Part of a small language model's weights: a variant of Muon for these matrices, 879M tokens.
Each number is 200 + 30 x the weight over its row's rms, rounded and kept within 0 to 999. Layers, rows and columns count from 0. The size before them is the row's rms in percent of the matrix's.

# up: layer 5 MLP up, 2560x640, rms 0.0818, rows 1477-1489, columns 512-639
# down: layer 5 MLP down (transposed), 2560x640, rms 0.0405, rows 1477-1488, columns 512-639
up1477,098,183,181,190,230,232,203,212,170,211,185,146,208,188,235,153,193,182,202,161,210,217,209,186,195,181,190,143,187,236,224,179,179,190,152,132,159,157,162,192,240,152,176,175,282,216,182,210,203,210,131,253,232,239,251,229,191,195,225,196,146,149,222,224,178,254,169,180,195,185,200,178,115,204,205,188,197,159,243,216,201,236,203,213,188,212,200,195,165,195,198,175,178,232,203,195,204,259,187,234,182,213,170,198,167,194,211,231,142,187,201,249,257,202,135,191,191,243,207,218,252,177,216,185,222,234,214,224,233
down1477,091,219,195,182,177,167,191,210,209,227,214,234,196,238,198,208,185,223,170,195,185,161,153,215,157,215,216,236,210,188,126,250,178,154,160,179,149,192,215,158,220,213,198,182,221,154,241,155,178,172,216,218,199,168,153,238,132,208,203,197,192,253,208,216,171,211,187,211,255,175,177,150,185,178,230,194,186,190,157,149,189,230,149,193,170,195,189,171,206,154,231,228,224,210,222,241,212,241,206,240,205,145,188,193,208,160,207,235,188,180,184,180,196,224,158,227,178,211,186,188,208,208,214,188,229,191,212,207,216
up1478,093,228,213,199,208,168,225,184,215,199,170,173,182,222,254,151,219,200,151,172,208,185,208,282,166,192,149,283,218,230,235,165,243,207,227,206,214,267,214,205,252,188,253,241,199,139,191,218,244,204,122,176,166,176,189,221,240,165,187,199,170,210,130,193,145,235,164,197,185,152,140,197,173,150,251,200,171,187,195,210,175,198,186,242,226,217,179,186,203,180,184,171,197,245,206,268,198,212,247,208,159,209,152,165,180,188,240,205,203,210,200,170,191,226,207,188,208,160,186,216,226,203,280,223,170,211,190,202,192
down1478,092,230,185,227,170,216,196,237,197,183,244,159,177,226,222,238,219,236,257,229,211,267,193,204,197,228,225,203,220,199,250,189,204,220,209,190,153,230,149,193,141,156,193,179,193,250,179,164,173,240,151,229,194,214,206,177,206,186,145,218,205,254,273,171,144,205,181,194,126,204,183,244,193,196,174,214,192,174,200,185,145,224,189,209,182,300,209,231,176,191,219,180,197,193,187,173,239,199,222,181,211,146,219,206,219,229,131,182,263,209,183,224,210,189,149,241,257,217,217,221,184,162,169,205,228,221,188,246,229
up1479,103,151,169,152,211,142,237,205,200,223,181,151,229,210,143,258,187,176,221,200,195,251,188,203,139,194,233,194,188,210,207,224,127,188,188,174,209,209,174,206,166,250,204,182,216,275,185,252,180,227,197,204,243,208,146,164,121,147,173,183,235,192,165,188,215,202,191,257,165,202,225,213,191,200,151,245,265,192,178,141,220,254,192,195,236,187,198,181,156,226,195,165,261,221,207,192,194,195,186,185,187,194,228,145,226,177,215,206,139,168,200,193,149,218,164,210,269,182,197,188,174,205,235,264,213,188,209,171,260
down1479,107,199,224,239,161,235,236,177,221,176,190,179,185,111,208,205,174,269,275,185,210,235,227,181,207,228,226,170,188,134,236,203,216,128,191,162,160,244,194,251,199,186,207,211,186,209,185,213,236,184,167,215,274,174,183,175,178,252,143,175,174,232,229,170,246,176,225,197,168,226,243,148,186,229,180,222,195,195,245,221,195,189,174,221,216,193,216,161,218,222,178,154,237,267,237,232,230,203,204,193,198,130,241,259,224,217,223,190,183,160,160,163,166,224,210,205,196,170,199,180,209,220,185,162,261,262,220,268,191
up1480,104,203,191,222,207,208,231,215,223,214,238,205,210,169,188,202,207,170,142,173,209,238,162,199,178,195,172,180,184,217,222,202,236,199,175,207,229,190,162,241,218,206,208,146,174,247,170,208,167,145,218,248,239,170,230,208,228,234,168,207,188,123,197,190,220,236,181,282,174,156,239,250,238,199,205,210,223,245,226,173,242,215,288,172,198,197,191,206,190,261,155,190,196,249,197,183,178,206,175,209,217,162,163,194,255,251,170,158,186,187,209,165,172,185,220,225,182,244,136,189,239,202,252,214,241,177,226,203,150
down1480,100,206,197,155,196,192,173,239,253,203,210,232,215,213,205,259,148,140,177,161,201,167,156,240,220,211,156,180,186,203,221,223,178,176,177,206,251,222,186,173,227,205,220,203,170,221,225,243,172,192,240,188,185,184,145,189,234,199,223,217,244,139,198,214,185,200,199,205,162,191,226,146,217,214,226,178,210,151,176,178,185,204,185,222,251,177,188,190,178,153,174,202,208,207,193,179,194,238,188,179,257,153,173,219,270,206,190,213,183,199,156,251,215,199,215,213,202,237,191,148,218,162,163,206,142,252,170,235,157
up1481,089,202,241,232,168,196,178,184,191,152,156,201,182,216,215,195,230,233,156,166,137,183,184,187,175,182,222,242,154,181,212,193,190,194,206,198,218,187,220,182,161,240,127,174,191,221,194,218,230,144,195,223,222,263,198,229,204,183,191,177,186,207,163,224,198,161,182,216,181,194,211,185,269,210,187,205,233,210,258,185,221,184,145,215,237,165,205,177,234,177,248,182,211,160,214,213,178,214,175,193,206,217,217,123,260,261,161,274,224,271,196,298,216,262,199,186,160,147,217,213,182,258,207,220,157,211,273,170,213
down1481,080,171,150,156,204,178,195,163,219,240,229,212,164,200,237,212,223,214,183,243,244,249,185,176,170,156,176,182,240,119,185,182,197,136,224,179,208,196,191,208,226,190,215,210,245,179,232,147,204,197,269,187,176,208,180,170,158,237,130,240,197,193,162,155,200,230,203,211,181,198,199,193,198,155,245,215,176,194,162,202,219,194,225,202,205,188,199,235,167,220,182,235,192,224,199,200,251,189,147,235,197,212,169,223,246,179,229,225,245,184,207,121,232,210,218,172,198,224,221,229,188,186,204,188,211,237,190,208,193
up1482,105,205,222,211,203,187,164,208,160,220,159,225,161,215,210,244,229,175,141,196,179,188,237,138,190,193,228,216,206,211,205,178,210,117,204,252,196,204,205,227,195,162,203,203,206,175,193,201,236,189,230,169,201,218,224,205,107,205,288,231,212,225,246,210,200,186,317,281,192,225,206,235,254,211,176,219,211,232,209,196,207,160,214,189,165,226,192,146,195,166,153,220,214,165,203,176,201,199,186,219,202,181,216,224,223,225,226,197,190,235,220,186,250,223,159,207,188,149,174,215,133,200,192,247,220,188,218,215,248
down1482,113,194,229,238,212,199,160,250,167,161,166,194,200,236,262,193,221,238,186,192,215,223,206,151,131,210,220,226,151,226,186,231,235,224,193,187,182,232,177,187,204,148,234,188,162,196,195,220,230,175,184,180,245,207,170,163,216,206,198,205,165,194,248,152,200,152,189,250,197,198,226,210,208,166,175,237,223,191,217,170,201,135,243,195,210,230,144,166,190,179,180,232,190,179,211,211,210,182,218,218,201,145,227,259,183,188,194,192,218,177,189,184,208,231,185,183,190,179,194,231,185,200,195,204,247,165,231,163,259
up1483,102,205,184,249,220,227,199,176,156,210,229,264,254,189,225,199,172,179,219,212,240,206,206,216,178,205,188,205,178,188,168,222,202,245,181,211,172,127,177,242,225,217,222,219,195,224,133,171,236,180,209,217,204,153,166,224,107,243,180,234,184,141,227,250,188,175,181,237,206,207,217,195,146,229,219,200,185,167,142,201,229,184,218,167,192,186,192,220,187,211,172,225,165,259,219,215,198,191,199,209,210,178,220,157,224,156,224,143,244,208,143,201,203,215,177,160,232,189,238,156,217,176,196,201,172,225,183,190,233
down1483,102,186,177,174,243,150,188,153,190,186,188,217,159,247,161,173,202,221,243,194,190,152,192,206,213,169,188,178,179,231,147,251,164,204,205,112,236,213,176,220,165,216,200,236,169,190,216,206,187,171,272,194,208,198,191,201,244,207,226,296,182,200,186,251,187,187,148,217,191,214,215,229,208,158,220,182,228,259,255,252,256,191,195,225,222,224,235,196,251,206,218,194,218,179,199,135,152,185,204,182,139,179,233,192,233,214,181,212,238,209,196,203,238,213,221,189,233,238,172,249,179,219,209,171,196,178,209,191,253
up1484,109,213,218,185,198,197,205,216,183,196,202,174,226,240,192,142,201,183,231,200,196,207,220,185,220,207,233,174,284,175,233,204,164,202,149,213,204,219,203,190,186,220,165,198,175,205,188,163,248,222,224,208,226,200,259,229,114,194,153,189,179,193,204,199,201,189,157,210,187,252,244,243,221,209,179,212,143,216,184,178,182,173,225,171,204,199,209,165,210,165,154,210,188,214,241,199,229,198,201,179,169,208,212,187,226,201,229,296,155,209,221,169,214,223,195,140,177,170,233,164,194,215,214,180,219,237,163,228,201
down1484,119,177,196,224,222,208,177,197,151,172,215,223,227,232,213,184,226,153,233,183,237,226,233,170,206,173,170,183,219,210,176,185,199,172,193,198,183,240,169,210,240,191,195,211,131,222,201,222,160,236,230,233,171,234,133,182,239,214,135,193,127,201,167,193,208,196,187,197,196,199,224,253,271,184,212,206,192,216,162,167,218,228,177,198,175,154,227,206,192,167,215,222,191,174,157,187,242,216,245,275,182,179,243,126,221,183,181,211,248,237,234,184,216,265,195,138,170,204,209,166,207,226,195,171,184,256,122,253,188
up1485,100,182,241,192,179,212,163,208,219,130,134,198,158,179,205,207,194,200,257,173,228,151,168,188,146,189,200,184,200,186,212,237,166,170,212,160,159,179,182,250,212,182,219,231,220,180,224,201,171,245,157,235,214,210,197,197,191,214,187,183,177,184,220,124,216,217,203,194,234,224,176,206,219,197,218,203,165,224,192,218,176,269,225,198,203,128,229,213,140,231,237,217,189,209,202,193,144,148,230,165,187,209,191,175,170,189,233,219,223,188,244,178,239,180,212,186,189,241,200,180,159,197,179,219,221,206,177,237,206
down1485,094,202,223,178,207,169,183,209,187,151,165,189,230,198,199,200,187,220,242,225,221,234,183,195,234,194,199,187,200,217,206,204,204,185,207,230,259,255,192,172,212,195,218,180,197,179,211,202,238,232,248,159,185,173,178,187,208,149,163,243,238,209,231,141,189,165,173,241,188,153,195,183,176,206,221,181,207,179,213,210,217,228,194,193,242,192,184,214,169,167,166,156,254,203,148,191,205,196,220,237,173,262,135,207,177,152,146,172,194,190,210,168,195,175,164,231,222,191,193,182,145,218,211,224,225,202,164,181,180
up1486,103,169,244,258,218,188,173,189,180,151,179,241,184,218,217,152,201,160,212,199,208,188,192,165,169,202,206,157,222,129,219,254,230,187,150,203,187,200,196,174,226,223,221,155,191,253,182,181,183,201,233,172,171,190,225,243,209,223,248,219,192,184,149,203,167,194,272,189,210,237,190,175,143,142,261,231,207,205,163,208,218,259,232,139,214,191,247,137,211,234,209,225,139,192,284,227,232,229,145,204,224,232,134,191,140,190,200,194,239,140,177,254,224,194,217,197,231,184,240,196,176,226,194,262,165,184,219,213,228
down1486,114,189,229,215,189,112,210,159,238,198,168,200,203,196,210,198,254,270,194,141,170,210,208,242,204,209,153,195,223,187,274,227,289,193,204,154,175,129,183,184,183,239,222,211,183,211,218,149,247,190,212,174,225,230,216,235,207,166,234,191,249,186,187,181,168,203,183,235,223,279,178,196,183,197,186,206,163,202,234,197,233,173,211,188,189,224,213,143,196,230,173,158,228,220,182,219,229,147,186,185,224,153,218,222,211,211,196,254,187,205,211,224,177,229,215,187,181,201,232,177,206,273,247,177,201,224,194,183,249
up1487,092,184,208,186,141,194,204,230,224,256,157,212,206,198,219,205,148,122,131,207,201,152,200,252,176,179,206,238,189,116,217,198,243,200,181,217,205,224,212,214,176,172,245,172,255,217,191,224,209,216,153,234,223,183,187,148,188,213,241,168,172,239,215,216,181,210,226,176,223,218,204,205,179,191,175,181,162,184,185,153,234,165,223,228,237,218,195,172,166,235,255,241,221,154,218,155,186,164,171,200,220,218,231,190,189,241,213,225,165,155,214,215,227,235,226,207,262,188,189,172,212,213,212,231,189,166,164,233,197
down1487,086,198,198,259,187,208,148,211,234,208,202,218,191,224,290,164,246,184,145,173,137,150,165,281,227,217,121,217,222,147,201,235,220,199,188,175,170,169,242,247,219,158,200,221,171,186,190,160,188,148,165,193,184,223,149,216,223,192,213,217,189,199,202,232,158,177,154,219,236,125,180,207,194,262,219,224,138,179,203,193,261,202,225,208,218,202,185,181,184,129,204,152,188,183,207,238,186,208,158,218,206,252,249,196,157,159,203,208,210,177,184,182,145,229,243,172,166,215,200,177,190,152,185,195,218,161,208,165,196
up1488,095,189,144,190,195,165,250,227,172,149,246,226,176,232,191,210,213,242,229,219,210,147,147,223,187,159,148,257,207,249,194,239,215,223,187,175,248,179,168,180,220,221,171,217,215,203,243,216,204,228,186,163,219,216,157,213,190,204,230,213,132,206,226,205,267,209,207,176,232,201,243,201,181,142,191,162,221,220,201,166,196,190,216,211,161,180,204,176,192,203,124,226,179,163,208,185,156,170,233,187,134,177,227,208,185,213,202,210,241,232,235,141,237,157,203,193,213,197,194,201,178,202,219,183,171,222,202,194,150
down1488,091,195,234,225,147,197,214,166,159,210,199,180,176,217,232,222,162,190,138,165,230,255,221,220,244,194,196,239,247,206,157,169,183,256,90,261,201,212,182,161,224,264,168,194,212,236,187,244,230,176,140,229,166,225,250,234,222,235,227,216,207,223,198,183,215,189,202,192,181,208,206,203,198,207,161,185,158,188,208,156,203,205,187,252,196,181,194,226,206,163,148,212,198,223,207,141,198,238,253,206,176,275,219,188,187,151,175,182,163,163,172,208,162,121,179,175,174,183,185,202,207,179,265,191,186,195,149,200,190
up1489,093,159,240,160,159,237,182,199,165,246,205,202,208,204,211,201,216,173,133,228,166,251,201,226,187,234,230,261,290,193,124,212,237,201,184,198,205,192,244,174,176,248,193,253,170,188,166,246,195,164,187,181,194,205,194,249,201,210,196,194,170,177,195,190,227,154,256,199,151,213,171,214,223,202,206,202,219,220,261,218,194,208,194,194,162,181,217,201,208,244,174,191,184,211,230,181,134,178,188,237,257,160,226,234,227,133,226,268,215,172,172,188,233,159,205,188,199,195,230,171,157,227,174,199,184,208,247,192,230